config = dict(
    d_model=160,
    n_kv_head=5,
    activation='squared_relu',
    norm_place='pre',
    rope_base=53800.0,
    tie_embeddings=False,
    parallel_block=False,
    extras=['local attention windows', 'gated attention', 'value embeddings', 'a smear gate', 'skips across layers', 'capped logits'],
    init_std_qkv=0.026,
    init_out_by_depth=True,
    optimizer='adamw',
    final_lr_fraction=0.0,
    doc_mask=True,
    train_tokens=254500000,
    dataset='wikipedia_en',
)
Each number is 50 + 12 x the weight over the matrix's rms, rounded and kept within 0 to 99. Layers, rows and columns count from 0.

# layer 9 MLP up, 640x160, rms 0.0675, rows 378-399, columns 0-159
49 46 44 53 50 64 51 62 59 50 46 47 41 63 62 53 71 57 44 60 37 59 38 45 57 49 68 20 63 58 49 54 54 42 48 45 36 46 75 43 52 72 69 50 42 29 41 42 63 56 50 33 55 57 28 45 71 29 49 42 65 43 67 53 39 45 43 53 37 39 60 49 52 54 35 48 30 52 49 56 49 47 65 11 46 31 41 54 49 53 35 59 46 45 39 50 66 43 46 57 27 64 52 48 51 63 63 54 32 48 47 43 54 69 55 51 42 49 44 43 37 45 68 39 35 51 44 37 49 30 54 43 52 59 60 44 68 56 58 47 43 56 49 59 69 55 39 51 44 66 42 39 57 46 55 38 45 43 52 63
29 54 60 51 56 56 54 63 48 56 71 62 27 22 48 21 62 32 43 29 56 74 50 88 35 36 34 53 52 74 81 38 31 50 68 38 43 35 36 63 49 55 84 31 77 36 73 42 40 51 61 52 40 57 33 40 51 48 66 65 62 51 50 45 08 72 49 49 62 55 38 67 71 55 68 42 57 54 41 63 41 53 15 54 47 78 09 60 61 19 53 12 55 34 37 55 45 52 78 79 64 68 34 46 39 59 48 72 42 29 68 38 45 59 52 34 60 65 87 62 41 23 56 38 41 58 48 44 49 59 61 41 55 50 51 18 36 25 24 44 44 64 52 41 30 52 35 56 62 48 47 63 25 68 50 20 34 59 60 48
47 59 66 66 46 40 59 37 63 51 56 64 54 39 52 59 62 50 59 48 75 52 45 59 43 46 51 54 49 55 31 47 37 32 56 58 36 48 76 57 75 64 63 61 61 36 57 75 56 42 73 61 53 43 60 44 49 57 45 44 56 47 37 54 39 52 30 42 51 40 53 77 29 60 35 37 38 46 45 48 40 47 54 42 76 55 30 55 58 51 40 58 48 63 58 56 70 29 49 42 50 35 29 56 37 34 51 59 37 58 39 30 48 60 38 53 45 44 36 69 55 43 76 21 47 28 46 60 36 45 53 22 57 44 62 26 36 56 53 46 49 55 71 50 37 52 42 63 46 61 51 43 39 49 23 53 43 69 54 87
49 62 80 55 53 48 62 62 49 69 68 61 63 60 61 41 74 62 28 45 56 46 41 63 29 42 41 41 28 40 43 53 52 65 30 47 44 40 45 75 64 56 25 38 67 34 53 51 64 63 48 63 65 63 76 42 45 46 68 62 57 38 54 42 52 52 46 56 60 52 43 65 44 59 29 35 79 53 45 51 39 44 45 39 55 67 37 53 62 50 54 69 50 27 31 65 76 40 39 37 56 34 34 60 39 60 46 43 51 70 54 75 56 49 41 49 45 35 56 63 39 60 44 50 60 30 53 47 74 51 43 25 56 64 33 52 56 38 45 58 40 30 45 42 38 16 55 50 55 54 49 71 51 46 59 69 32 54 53 68
47 51 51 42 40 46 45 48 48 48 53 65 55 52 40 49 40 44 61 60 64 49 53 72 36 39 48 48 44 60 42 41 35 44 55 42 49 56 58 46 44 46 68 46 49 47 70 69 56 55 68 39 56 48 36 41 44 56 34 48 45 52 48 49 58 64 51 56 44 40 39 61 54 58 53 51 38 52 53 47 59 53 50 55 46 48 64 38 54 56 43 21 36 58 54 50 54 56 50 51 54 50 63 47 50 51 71 63 51 46 45 51 43 67 46 47 48 53 45 53 46 43 62 58 65 54 50 41 56 58 60 45 78 56 64 42 40 51 56 48 43 43 48 37 48 41 52 41 46 46 43 36 47 60 42 51 48 49 32 43
54 51 47 49 46 56 69 61 50 49 54 50 58 56 59 41 56 57 32 48 35 56 44 42 59 55 59 44 40 34 56 58 75 65 50 72 59 53 60 53 59 65 49 48 48 39 35 49 59 52 43 53 47 53 66 64 54 49 71 63 52 44 39 44 50 53 43 37 53 50 60 51 37 65 51 45 57 51 53 60 58 34 51 42 49 50 42 57 34 60 66 62 46 37 55 48 54 52 59 58 53 50 43 57 67 59 41 44 48 58 44 41 45 31 53 43 53 53 40 53 40 47 39 52 56 51 45 44 49 38 50 58 34 57 25 48 68 56 56 54 49 56 46 52 39 49 48 61 38 46 50 60 59 59 42 51 57 45 60 66
46 62 51 43 58 65 48 53 62 55 62 66 63 43 49 43 62 34 45 54 58 44 50 39 41 39 47 42 50 47 49 39 46 43 43 44 55 43 61 47 79 53 56 54 54 53 70 58 51 47 71 47 42 57 51 57 57 44 61 47 53 54 60 46 54 64 57 48 42 52 56 57 35 67 63 44 46 62 73 63 63 41 51 44 56 44 57 44 46 52 52 42 60 61 50 58 40 63 45 37 58 65 60 59 42 71 58 50 52 56 71 39 55 35 46 48 46 56 55 60 48 24 54 40 48 55 74 42 49 47 47 41 55 47 46 42 36 63 38 56 58 43 34 38 47 30 63 46 45 34 42 44 47 61 40 37 52 50 41 44
35 49 54 77 45 50 58 53 53 39 55 67 53 54 52 59 61 70 58 54 46 65 65 69 58 48 43 71 56 36 52 52 53 52 40 50 55 47 72 58 51 53 57 45 49 35 44 71 43 48 44 49 58 87 48 45 36 43 72 50 58 35 61 32 62 33 35 50 44 55 60 68 57 33 65 62 42 39 38 53 37 55 53 38 74 35 54 37 53 37 36 55 50 36 54 48 64 39 67 77 60 42 57 43 63 61 29 68 51 37 48 73 30 58 63 55 36 28 56 42 45 71 57 55 60 47 55 45 43 55 59 45 46 56 52 38 41 29 60 32 79 65 51 55 65 43 54 46 49 50 63 85 52 50 44 58 51 72 42 77
54 57 59 68 61 31 47 44 62 56 47 49 66 69 46 61 44 59 59 48 70 54 37 64 54 48 63 38 38 41 60 34 58 75 64 55 58 52 48 34 30 47 42 26 48 44 58 52 59 45 44 48 40 65 51 23 47 57 77 53 57 45 43 32 51 38 45 49 41 56 45 43 57 38 57 63 53 55 50 44 51 38 45 56 56 53 41 56 46 54 46 48 33 49 33 55 46 53 46 62 48 69 48 52 63 44 57 72 56 41 47 52 40 47 39 50 41 35 55 55 46 51 36 38 48 60 43 59 57 36 40 47 54 55 54 68 50 61 54 61 47 61 54 49 61 34 49 66 29 49 56 58 44 56 55 65 59 64 43 29
37 54 70 42 43 49 50 58 45 41 38 51 59 54 50 50 57 64 32 65 34 60 61 35 44 58 45 86 44 33 39 34 33 62 38 47 44 67 51 44 59 47 46 33 38 47 64 51 35 84 52 51 63 30 74 47 42 60 52 50 66 44 46 43 44 41 52 17 55 55 64 64 34 60 34 32 45 40 69 65 34 31 63 42 48 70 37 58 59 55 50 55 29 40 62 50 49 63 57 68 64 33 46 27 70 43 42 61 45 50 44 54 31 51 42 65 66 50 40 44 45 58 58 55 56 62 45 67 52 51 58 46 71 69 72 41 39 26 27 54 54 58 64 49 45 33 70 33 32 33 34 74 26 38 55 64 36 70 68 60
49 58 43 61 54 49 52 48 57 47 54 58 35 55 44 49 48 64 62 37 45 49 43 58 62 51 74 27 55 46 44 35 46 47 40 56 40 67 55 56 40 53 46 16 50 62 68 45 50 47 52 58 73 49 48 45 53 47 54 50 52 48 52 44 54 52 55 36 35 47 57 57 33 56 65 39 63 43 40 60 41 65 26 65 55 55 66 53 31 39 48 46 54 42 60 65 77 57 53 44 53 46 36 36 57 41 61 58 42 51 52 56 70 56 39 39 41 49 44 41 57 49 59 34 55 56 38 24 48 51 43 52 44 49 71 31 58 65 41 43 63 50 52 44 37 49 51 36 50 50 63 56 53 48 35 41 48 84 45 60
63 54 77 60 46 37 39 47 36 74 58 58 53 49 59 61 27 48 53 43 62 55 46 52 25 34 49 42 47 49 46 61 62 60 51 54 52 44 46 51 50 50 53 43 53 61 45 55 65 56 70 42 48 58 68 58 54 57 64 36 70 49 48 25 52 57 53 46 45 80 34 56 48 48 25 36 61 54 48 50 68 49 46 55 56 45 27 55 60 50 49 47 44 42 41 66 37 57 29 32 49 38 51 48 42 28 58 59 43 50 42 62 53 65 58 57 53 43 27 44 36 45 33 59 54 65 53 37 37 32 50 51 36 51 55 48 53 62 33 55 34 48 49 25 45 64 46 69 45 49 51 42 42 74 40 58 46 45 49 46
66 54 34 22 54 40 62 66 42 40 56 50 66 46 50 30 62 62 55 47 44 60 57 65 47 55 69 33 42 58 77 50 51 68 37 45 47 42 53 60 45 65 46 33 35 51 61 37 55 47 42 28 45 39 39 58 52 54 53 65 41 43 54 40 58 61 57 49 50 34 50 40 38 41 66 67 90 44 43 58 48 55 26 51 48 49 34 55 59 54 40 41 39 34 51 49 46 47 59 56 63 57 61 48 53 51 52 55 36 39 42 58 50 65 49 44 50 44 50 43 47 49 44 35 30 50 50 33 72 51 38 62 34 57 48 51 67 61 22 55 40 20 44 49 48 35 52 34 48 47 42 46 43 47 34 66 58 48 62 42
46 58 53 58 60 58 53 71 52 33 52 62 54 51 65 39 44 42 27 44 34 51 65 49 55 57 49 11 28 39 44 52 39 43 70 49 52 57 33 64 47 48 36 24 48 58 51 28 55 48 50 50 62 47 61 53 57 57 62 47 54 49 43 47 65 47 54 41 35 50 44 36 31 60 38 55 30 60 52 61 38 40 33 56 51 23 72 57 44 68 36 58 57 52 63 47 42 69 50 71 66 57 50 41 55 36 62 44 48 56 42 39 44 59 55 34 49 51 66 46 71 32 39 39 41 65 51 63 43 61 40 52 47 41 42 40 33 68 39 63 79 48 51 65 79 51 57 49 49 60 46 50 36 53 24 34 46 67 58 61
40 48 53 42 45 49 56 72 56 43 50 55 42 45 61 47 54 56 56 65 61 43 45 63 32 52 58 36 33 48 49 61 39 60 37 58 56 51 56 54 50 51 52 29 46 61 45 56 59 47 57 56 40 57 59 65 34 47 42 59 68 43 51 42 47 63 52 55 56 39 44 54 49 43 57 38 51 54 48 45 50 62 50 48 51 41 35 42 48 46 26 49 35 37 55 57 48 49 43 37 69 52 56 52 42 42 49 52 35 48 54 65 46 79 40 60 43 58 45 47 43 59 33 41 54 54 52 46 46 57 51 33 54 47 52 39 52 38 35 40 51 42 46 53 46 31 51 36 53 46 31 46 51 72 66 38 37 38 50 50
42 53 41 54 27 63 47 71 40 45 63 68 63 61 89 41 50 41 36 37 57 56 57 50 55 32 57 59 60 32 69 50 51 72 23 49 73 58 75 48 57 40 27 38 57 29 45 46 31 56 35 58 63 76 68 53 55 45 50 65 53 49 82 72 37 53 50 72 71 13 48 49 69 48 49 68 85 48 42 45 36 74 44 70 70 54 54 57 38 60 43 42 50 52 44 35 60 45 46 51 62 23 34 45 79 64 42 45 56 62 35 48 25 30 58 62 25 15 29 48 74 54 36 32 29 22 56 27 44 76 68 40 54 43 46 50 62 63 59 71 39 28 53 33 51 51 38 45 41 47 39 33 38 43 37 74 31 52 34 61
56 50 46 52 49 62 53 51 59 52 46 44 47 61 42 41 47 43 54 57 45 48 59 48 27 61 62 50 32 56 57 55 41 42 50 42 51 49 65 48 67 55 23 42 38 53 45 50 54 37 51 38 46 39 40 44 76 42 37 49 44 42 48 56 43 70 42 59 56 39 54 56 30 49 59 32 52 58 46 57 62 46 47 68 59 51 49 41 36 35 59 40 42 60 66 51 51 53 52 54 49 43 75 43 35 62 47 46 69 57 40 42 58 45 58 75 53 51 58 44 41 36 67 52 69 37 61 74 61 53 61 54 41 46 39 50 66 45 56 46 48 31 50 64 53 65 61 41 53 55 50 32 45 62 40 41 52 48 55 64
60 70 42 73 35 56 49 48 52 49 48 69 49 45 50 81 66 65 38 71 47 52 56 79 46 45 29 44 47 59 30 42 48 71 59 47 60 69 54 23 69 40 64 56 55 55 58 53 71 67 58 31 43 75 64 58 43 51 85 58 53 49 45 53 55 48 43 50 45 59 49 54 31 47 36 48 56 50 59 50 58 38 49 63 42 68 44 68 42 55 42 35 71 46 32 21 44 33 66 49 41 47 55 44 58 66 65 50 37 51 44 77 50 46 58 24 48 33 64 49 45 47 78 49 68 62 39 48 73 51 55 53 62 57 53 13 45 24 60 33 46 49 37 11 33 33 62 48 59 56 35 50 44 51 42 49 65 44 34 65
49 69 44 66 83 63 38 70 36 54 34 48 76 37 48 54 66 71 43 43 48 46 50 34 53 51 73 35 39 48 54 09 32 71 36 39 50 62 40 99 56 48 48 49 50 19 64 65 67 34 41 67 49 40 57 36 76 64 33 58 51 45 76 58 32 63 44 66 45 35 40 48 68 54 57 68 61 61 56 42 36 54 59 24 52 56 54 50 56 33 29 39 46 63 37 38 43 48 52 42 53 48 38 42 61 31 41 60 47 25 52 40 36 46 59 41 53 47 46 59 30 37 43 34 50 43 55 51 42 72 48 45 48 39 60 44 70 37 34 53 38 30 25 52 51 28 63 41 47 56 35 63 28 51 63 38 35 76 58 60
60 67 38 79 66 61 46 33 64 56 42 70 52 57 76 67 80 62 45 72 46 41 26 44 47 22 36 35 61 29 50 34 46 63 42 55 44 44 52 29 70 58 43 36 44 68 40 34 60 60 36 53 33 66 59 38 52 51 49 38 44 54 58 37 61 65 42 48 61 54 59 57 60 57 48 40 48 49 84 42 47 60 44 67 83 34 79 58 27 62 25 57 40 66 52 28 49 66 44 33 34 17 45 43 56 59 52 44 26 51 63 52 40 59 61 44 56 51 54 47 49 43 74 45 54 56 48 65 29 43 51 62 41 46 37 48 50 60 41 35 62 53 55 54 46 49 37 19 58 35 67 66 29 66 38 62 50 62 58 41
54 70 53 66 53 64 61 64 53 48 64 64 63 38 50 55 57 49 49 68 31 57 42 51 50 54 43 39 56 36 66 52 39 38 31 55 64 60 67 46 56 50 48 50 51 51 52 57 58 51 57 41 62 47 56 47 61 41 55 33 57 59 61 53 47 61 59 61 36 51 37 43 46 39 31 65 56 61 35 57 66 62 32 59 52 59 59 38 35 44 53 15 44 61 51 47 29 46 48 28 46 48 47 85 58 50 37 48 49 47 64 65 46 50 55 53 12 63 51 48 59 26 52 47 40 44 40 50 32 46 60 53 57 50 45 49 56 50 22 66 49 42 33 53 78 59 53 54 62 49 64 48 41 50 08 44 56 67 67 42
38 67 56 43 50 55 58 64 52 57 56 35 55 65 56 47 58 62 52 46 47 50 62 47 48 57 29 44 58 37 52 37 51 56 46 40 73 66 52 36 58 66 48 36 39 50 41 44 38 72 41 49 85 74 69 50 49 36 54 56 72 40 37 69 46 39 48 40 49 53 59 49 60 59 40 48 55 31 65 61 50 38 35 63 57 35 43 57 57 61 56 27 32 51 28 44 67 47 34 35 60 36 37 72 43 50 81 58 43 63 62 71 45 52 39 57 35 54 55 53 45 46 58 77 50 42 45 41 57 41 49 47 69 81 43 28 37 42 52 27 73 63 45 55 49 55 51 35 32 51 67 58 52 36 27 50 53 67 53 47
# layer 9 MLP down (transposed), 640x160, rms 0.0771, rows 378-399, columns 0-159
48 40 49 41 43 44 55 44 46 44 59 45 58 63 59 58 25 56 78 61 47 48 47 45 26 53 34 59 59 33 51 55 45 71 46 57 52 42 41 35 53 53 53 32 59 35 58 47 55 61 52 51 56 75 41 55 53 52 45 56 72 34 41 42 47 68 46 45 47 73 30 64 39 63 54 64 54 60 54 42 47 54 53 77 76 47 53 53 17 49 60 48 46 41 48 54 41 60 62 39 41 52 45 76 54 39 61 56 66 43 38 53 19 37 28 69 50 45 55 71 46 45 40 44 61 49 43 39 58 59 53 50 52 50 60 49 34 48 40 69 74 50 56 56 45 44 61 40 46 45 54 65 38 50 54 46 53 59 53 40
42 72 65 55 80 72 35 48 40 58 69 48 49 60 58 70 52 43 32 23 51 62 21 39 78 30 50 38 49 27 44 56 59 54 28 31 44 46 33 39 14 65 69 71 66 36 67 48 54 37 21 31 62 63 58 39 23 53 50 68 45 51 30 15 61 32 75 65 54 58 71 57 30 51 42 37 45 63 48 47 59 43 27 48 37 38 66 42 19 81 67 59 54 74 60 66 41 47 44 46 76 65 66 65 29 62 84 78 52 38 67 45 55 30 62 64 61 43 55 22 61 39 28 44 46 58 39 54 49 42 63 44 72 52 39 67 71 56 40 49 47 23 30 45 48 60 35 53 60 56 64 33 33 70 36 83 66 35 50 53
37 61 40 57 58 49 49 85 49 33 37 55 49 51 54 57 43 58 52 61 17 57 57 75 38 60 51 65 60 67 59 53 57 78 46 57 73 63 46 59 07 46 33 51 56 68 64 42 41 63 53 36 57 80 39 58 50 37 51 37 61 55 65 47 74 53 51 52 44 42 40 68 54 52 45 61 53 49 57 55 47 37 77 43 34 68 32 40 51 44 35 43 50 22 47 49 38 51 39 77 58 48 57 49 41 71 66 40 56 42 68 49 46 33 51 41 58 41 59 70 38 52 29 33 42 53 57 48 52 40 18 45 52 45 26 78 51 52 48 42 39 39 44 52 50 43 56 27 47 70 29 36 60 46 37 62 45 44 52 46
37 48 39 71 48 19 41 29 51 42 52 46 61 51 59 42 39 57 50 50 56 45 43 56 38 55 19 46 53 63 45 64 50 42 32 59 49 44 49 51 45 31 35 29 64 49 64 31 41 61 54 37 39 52 63 53 51 60 44 31 51 51 68 43 45 58 21 64 37 61 54 47 26 48 38 49 48 66 55 52 49 62 72 73 44 59 46 43 69 47 59 40 55 50 52 60 66 49 34 59 53 63 51 35 50 42 42 33 67 51 45 37 57 45 24 54 65 50 35 68 52 49 27 54 64 51 30 68 57 63 57 41 49 37 46 44 68 48 42 50 34 34 45 40 51 25 46 40 61 56 50 34 56 62 70 42 51 72 58 45
39 60 32 48 39 59 61 53 53 48 28 28 49 54 59 41 56 63 43 44 36 62 40 50 61 50 48 61 53 54 50 56 52 44 52 55 58 56 53 59 60 52 50 51 42 45 46 45 46 55 45 58 41 52 59 47 50 31 55 36 60 60 46 54 49 44 35 45 39 58 60 65 36 58 40 51 39 48 49 58 36 46 55 52 53 44 57 57 49 32 52 49 47 58 48 63 38 68 58 53 60 45 43 52 59 60 49 44 49 58 29 45 58 45 40 47 58 70 44 49 49 55 35 41 47 56 52 52 55 41 40 70 31 34 57 56 52 36 55 44 23 60 55 45 28 55 50 47 55 59 53 59 62 25 55 58 53 56 67 54
51 64 45 45 49 49 53 37 45 47 52 44 42 52 60 51 65 61 56 42 49 55 39 43 77 54 57 68 47 63 49 35 34 31 52 33 35 58 51 48 40 48 60 58 53 61 66 51 33 52 51 46 43 54 47 43 45 29 35 35 65 67 58 51 57 52 52 59 47 61 36 39 57 40 50 51 64 53 58 45 54 67 66 53 57 38 52 61 61 40 45 38 56 49 50 52 35 54 47 48 47 47 57 42 49 49 66 57 39 56 48 47 52 72 49 42 43 74 52 66 61 59 50 46 40 44 41 51 41 46 44 39 53 39 57 54 34 47 36 40 50 42 54 46 45 55 48 53 67 59 70 38 62 29 60 53 42 49 45 53
36 34 41 59 46 27 58 39 40 55 44 59 54 40 48 58 62 73 63 40 52 65 49 70 60 58 57 55 55 52 68 43 59 51 51 47 67 60 51 49 46 47 44 65 56 46 27 39 54 61 46 62 29 43 45 43 29 53 43 65 50 56 60 45 41 61 76 55 51 38 39 52 46 43 51 69 61 44 34 42 48 50 51 57 60 55 53 52 48 64 40 52 38 43 48 54 60 44 63 41 57 37 42 33 47 40 50 50 65 55 59 58 64 64 51 41 42 62 41 57 59 49 62 37 34 35 40 51 45 47 43 43 50 52 56 43 35 46 44 31 23 41 61 38 59 59 51 52 51 74 50 50 61 44 75 50 41 60 49 50
37 63 51 60 66 38 46 45 46 56 50 63 42 35 42 47 61 67 44 52 34 71 48 58 47 77 48 60 45 37 45 45 52 52 47 63 35 36 56 55 41 51 64 43 31 61 34 45 29 48 45 40 44 50 56 50 42 18 52 50 30 83 47 32 49 59 33 54 45 85 59 63 62 39 35 34 39 32 41 75 55 47 69 57 50 60 56 45 38 38 46 41 59 59 57 39 47 54 40 34 39 53 46 36 43 64 57 65 47 49 32 45 58 58 48 71 70 57 34 35 45 75 52 34 45 60 58 45 35 49 68 49 34 33 50 61 51 42 25 51 51 57 61 48 66 29 41 42 80 56 43 56 64 55 55 45 35 50 42 49
28 44 50 39 46 71 55 66 47 26 44 37 51 41 53 29 59 65 64 53 51 56 42 58 53 56 57 54 45 70 58 25 55 42 35 55 48 46 51 73 47 44 58 44 27 72 47 45 30 60 45 57 40 25 48 50 61 42 56 49 47 52 59 38 52 53 43 47 50 39 52 45 48 45 69 30 33 35 40 49 64 52 61 56 53 54 68 57 36 64 45 55 46 55 25 44 41 42 52 45 54 71 47 49 58 26 52 56 54 46 48 36 59 47 48 59 45 62 38 57 51 65 46 33 49 35 54 47 51 58 26 53 55 47 57 43 56 35 48 51 45 56 57 69 58 42 48 30 59 52 38 53 60 30 70 50 51 45 54 64
60 35 73 56 42 37 55 68 42 54 38 31 46 34 59 59 54 37 67 42 44 44 55 52 55 49 52 64 52 52 34 40 44 61 57 38 58 36 60 50 61 62 40 28 55 59 48 50 74 44 67 42 43 29 63 35 50 48 66 50 41 44 64 81 53 48 46 55 53 52 36 41 26 34 58 52 37 39 37 66 45 42 64 49 45 58 59 30 70 70 64 23 43 38 35 10 50 54 42 31 41 48 60 56 57 48 37 49 51 62 58 48 51 47 54 51 57 32 48 52 46 67 44 63 50 23 65 63 42 43 60 63 49 28 45 64 27 53 52 40 43 60 54 49 37 36 49 43 51 34 32 39 35 51 62 52 70 57 57 32
51 54 67 64 54 53 31 34 55 58 42 53 61 39 34 34 51 48 34 68 44 53 56 44 57 37 57 60 37 67 37 48 54 55 49 46 57 34 52 43 56 65 75 48 56 55 50 55 58 57 57 43 42 34 47 60 61 47 51 52 60 48 48 60 40 48 52 58 46 47 56 58 44 64 66 53 31 54 41 50 46 53 42 51 50 50 55 61 45 40 60 49 43 40 54 23 61 56 48 40 49 41 56 52 39 73 46 43 57 53 65 31 36 44 35 54 69 54 62 43 53 40 46 43 52 36 56 65 44 56 27 49 61 53 57 74 55 54 54 70 17 54 66 49 62 43 43 47 43 36 61 39 71 24 58 39 55 37 69 52
30 47 31 37 55 66 60 46 49 54 52 37 59 59 50 41 79 57 40 55 51 67 45 45 48 49 56 57 61 52 30 67 64 46 33 33 54 48 49 52 58 50 65 76 51 55 49 39 39 52 32 59 38 45 29 36 40 59 65 62 42 38 48 48 59 40 53 45 59 45 45 55 51 59 63 47 42 57 32 53 44 42 67 48 54 64 80 54 74 59 63 48 45 39 39 35 46 44 35 64 42 57 44 33 51 35 48 54 56 49 42 37 37 39 76 39 58 50 48 55 49 47 69 52 38 54 35 28 35 48 40 53 43 51 44 47 58 38 73 39 34 41 42 55 57 48 60 42 64 65 54 46 77 40 57 57 65 47 40 58
70 70 38 62 71 56 32 53 60 63 59 69 60 38 39 64 50 32 58 58 69 34 47 56 63 45 46 38 45 52 50 80 51 53 67 52 45 34 45 44 36 62 62 48 44 62 60 60 47 26 55 50 44 29 48 58 40 66 21 51 43 54 58 34 53 44 61 54 51 52 67 18 40 38 53 51 45 46 49 48 44 55 52 65 36 49 61 31 49 34 47 56 54 34 47 59 42 43 50 49 65 59 72 37 59 44 38 46 57 49 42 52 35 48 59 41 60 70 50 65 59 36 42 61 58 28 49 49 48 49 64 61 46 39 44 56 50 44 37 58 18 43 47 56 48 35 35 42 57 37 63 38 73 23 44 47 57 42 44 41
44 59 68 69 43 39 39 32 49 53 54 50 62 61 50 48 49 61 44 69 69 66 56 67 68 63 48 53 25 60 56 47 48 48 53 51 34 58 57 58 42 39 36 46 52 65 48 33 57 57 36 46 53 58 41 55 46 49 38 53 42 30 80 69 52 47 74 35 46 61 42 37 66 59 41 50 49 55 37 47 34 48 47 33 51 46 54 19 45 71 61 43 49 41 64 54 35 54 27 41 39 40 62 25 53 63 44 33 55 54 42 37 52 45 34 37 67 60 46 27 51 32 36 48 30 63 55 43 40 55 58 49 51 41 79 58 35 39 46 40 56 41 25 40 44 64 62 72 62 41 42 49 67 53 63 49 55 50 38 54
62 61 48 39 48 49 49 55 68 25 48 45 57 58 43 53 64 45 48 61 58 38 42 39 50 75 39 53 73 46 50 53 68 48 56 52 67 59 24 57 67 57 53 50 38 63 64 46 50 51 50 44 58 61 48 56 51 20 39 48 77 61 54 39 60 52 25 46 27 54 63 28 61 27 39 48 56 60 57 60 44 47 78 50 54 54 56 48 47 41 42 45 48 68 41 40 60 35 37 63 51 65 41 44 41 50 41 41 47 58 39 52 63 44 50 43 47 67 57 51 49 52 53 56 67 65 37 46 44 49 50 61 38 53 44 48 58 34 48 39 58 56 55 52 33 62 61 41 49 54 51 53 46 56 53 51 38 44 56 59
60 49 48 54 61 23 41 48 41 43 47 56 78 44 56 38 44 65 41 48 51 43 53 82 33 53 47 36 68 44 33 65 36 36 57 52 78 62 55 45 42 58 48 46 45 52 50 49 34 72 66 48 61 75 39 59 38 62 42 59 50 54 51 65 43 50 50 73 43 41 69 44 65 59 72 45 64 52 48 16 49 60 34 48 73 32 63 24 60 40 55 48 45 31 49 45 60 51 47 48 48 51 38 71 50 50 05 28 50 51 86 53 53 29 57 51 49 50 41 31 52 65 38 58 39 48 52 43 46 63 50 59 52 48 74 47 48 77 60 53 25 17 65 64 32 51 54 74 60 33 44 32 59 35 31 61 41 45 47 29
44 68 54 44 42 57 62 43 56 47 39 51 47 42 48 62 41 67 50 41 47 55 19 44 67 56 49 44 83 58 51 53 54 47 54 38 52 54 27 49 57 37 50 56 56 61 62 37 57 49 50 64 35 65 47 45 41 39 44 40 50 52 65 58 46 51 39 68 28 61 41 52 59 36 55 50 67 57 47 49 58 56 71 48 42 45 58 52 40 45 40 55 57 79 36 47 52 34 57 39 55 45 31 28 56 54 72 59 52 56 47 58 58 55 47 32 35 69 30 46 58 63 44 46 37 57 39 44 46 49 51 51 41 63 55 47 56 43 48 56 21 33 37 40 55 48 52 47 48 33 39 60 66 62 48 52 64 59 44 54
49 58 44 33 31 50 55 38 63 52 34 44 67 55 50 41 32 66 54 75 61 27 49 42 34 54 25 53 39 56 41 43 52 42 77 38 64 36 40 29 62 51 54 40 56 36 41 43 68 52 73 63 68 55 51 61 30 61 52 63 54 43 50 53 55 63 60 58 21 56 59 64 44 51 24 72 72 42 53 45 54 47 69 39 44 58 51 45 53 27 49 35 64 80 58 54 32 32 64 45 50 50 47 46 42 64 66 38 65 29 52 53 54 70 42 46 49 57 62 21 38 11 37 61 62 45 65 46 71 50 49 59 37 28 42 47 43 51 34 50 18 54 48 22 40 53 47 39 30 34 29 50 42 35 22 34 62 54 59 35
33 57 53 34 24 43 52 58 53 32 52 44 57 28 65 49 31 66 52 68 29 61 58 48 41 28 55 28 42 55 42 50 45 70 53 37 37 42 50 68 59 48 47 58 58 38 35 46 63 22 59 73 31 58 51 47 46 62 30 30 35 49 49 55 59 68 29 77 24 58 49 70 44 46 41 63 44 38 36 40 49 39 72 19 77 38 47 51 43 41 57 59 67 63 41 39 51 34 63 75 33 56 49 55 56 53 54 50 50 25 38 58 33 60 56 53 55 86 42 45 38 67 50 64 64 60 54 56 44 47 28 60 59 15 59 56 71 47 57 59 34 63 62 19 58 48 67 45 61 36 49 30 65 48 62 37 57 76 62 47
37 36 46 30 29 36 77 48 51 67 78 25 75 64 45 51 42 47 49 55 65 50 48 58 29 35 35 66 61 38 43 42 27 42 55 64 24 57 39 29 33 53 49 44 49 27 49 66 36 55 59 38 52 54 63 57 62 40 39 53 63 69 51 68 47 62 60 53 68 41 48 33 63 73 48 54 39 46 44 43 54 43 45 36 68 44 30 73 59 63 47 68 36 21 57 73 45 62 28 20 48 78 35 59 51 70 59 44 49 42 53 58 52 65 68 70 44 33 56 36 45 49 51 60 82 49 71 55 63 62 53 55 57 47 51 41 44 51 41 51 49 49 27 50 56 51 39 69 47 57 48 43 54 66 47 51 50 44 55 33
67 43 53 52 38 49 48 49 52 59 40 54 38 31 37 48 64 52 54 18 56 90 64 39 65 39 42 56 58 48 61 66 77 56 61 58 56 51 66 52 43 46 42 53 64 49 59 44 50 30 48 53 42 70 25 33 61 59 29 33 32 69 45 49 71 54 83 37 48 49 60 57 42 41 39 64 36 39 50 60 43 47 49 44 43 49 40 73 54 59 69 47 45 52 43 59 55 55 55 55 33 61 51 47 67 56 60 56 63 31 44 63 44 49 52 40 38 52 35 51 51 49 45 49 68 41 38 53 43 66 15 43 59 67 48 54 54 42 34 49 57 52 67 46 46 54 32 49 63 58 49 58 81 51 47 39 72 54 39 64
39 69 53 54 52 52 47 32 58 60 52 54 70 47 39 74 65 45 33 55 44 13 24 22 57 41 52 39 60 57 56 59 67 46 55 51 46 40 37 54 55 53 67 36 45 66 61 57 60 41 47 44 52 36 57 36 31 71 32 54 56 43 48 33 41 42 52 46 43 64 73 37 40 36 39 18 35 45 57 49 38 50 47 49 53 32 52 57 45 44 47 53 51 48 47 51 60 47 57 75 59 44 51 45 63 67 63 46 50 39 66 38 43 30 47 80 68 79 46 44 58 51 48 62 67 54 43 54 41 42 44 47 60 40 55 59 44 52 61 54 60 56 62 52 39 27 45 74 61 21 57 48 88 41 40 62 75 58 51 33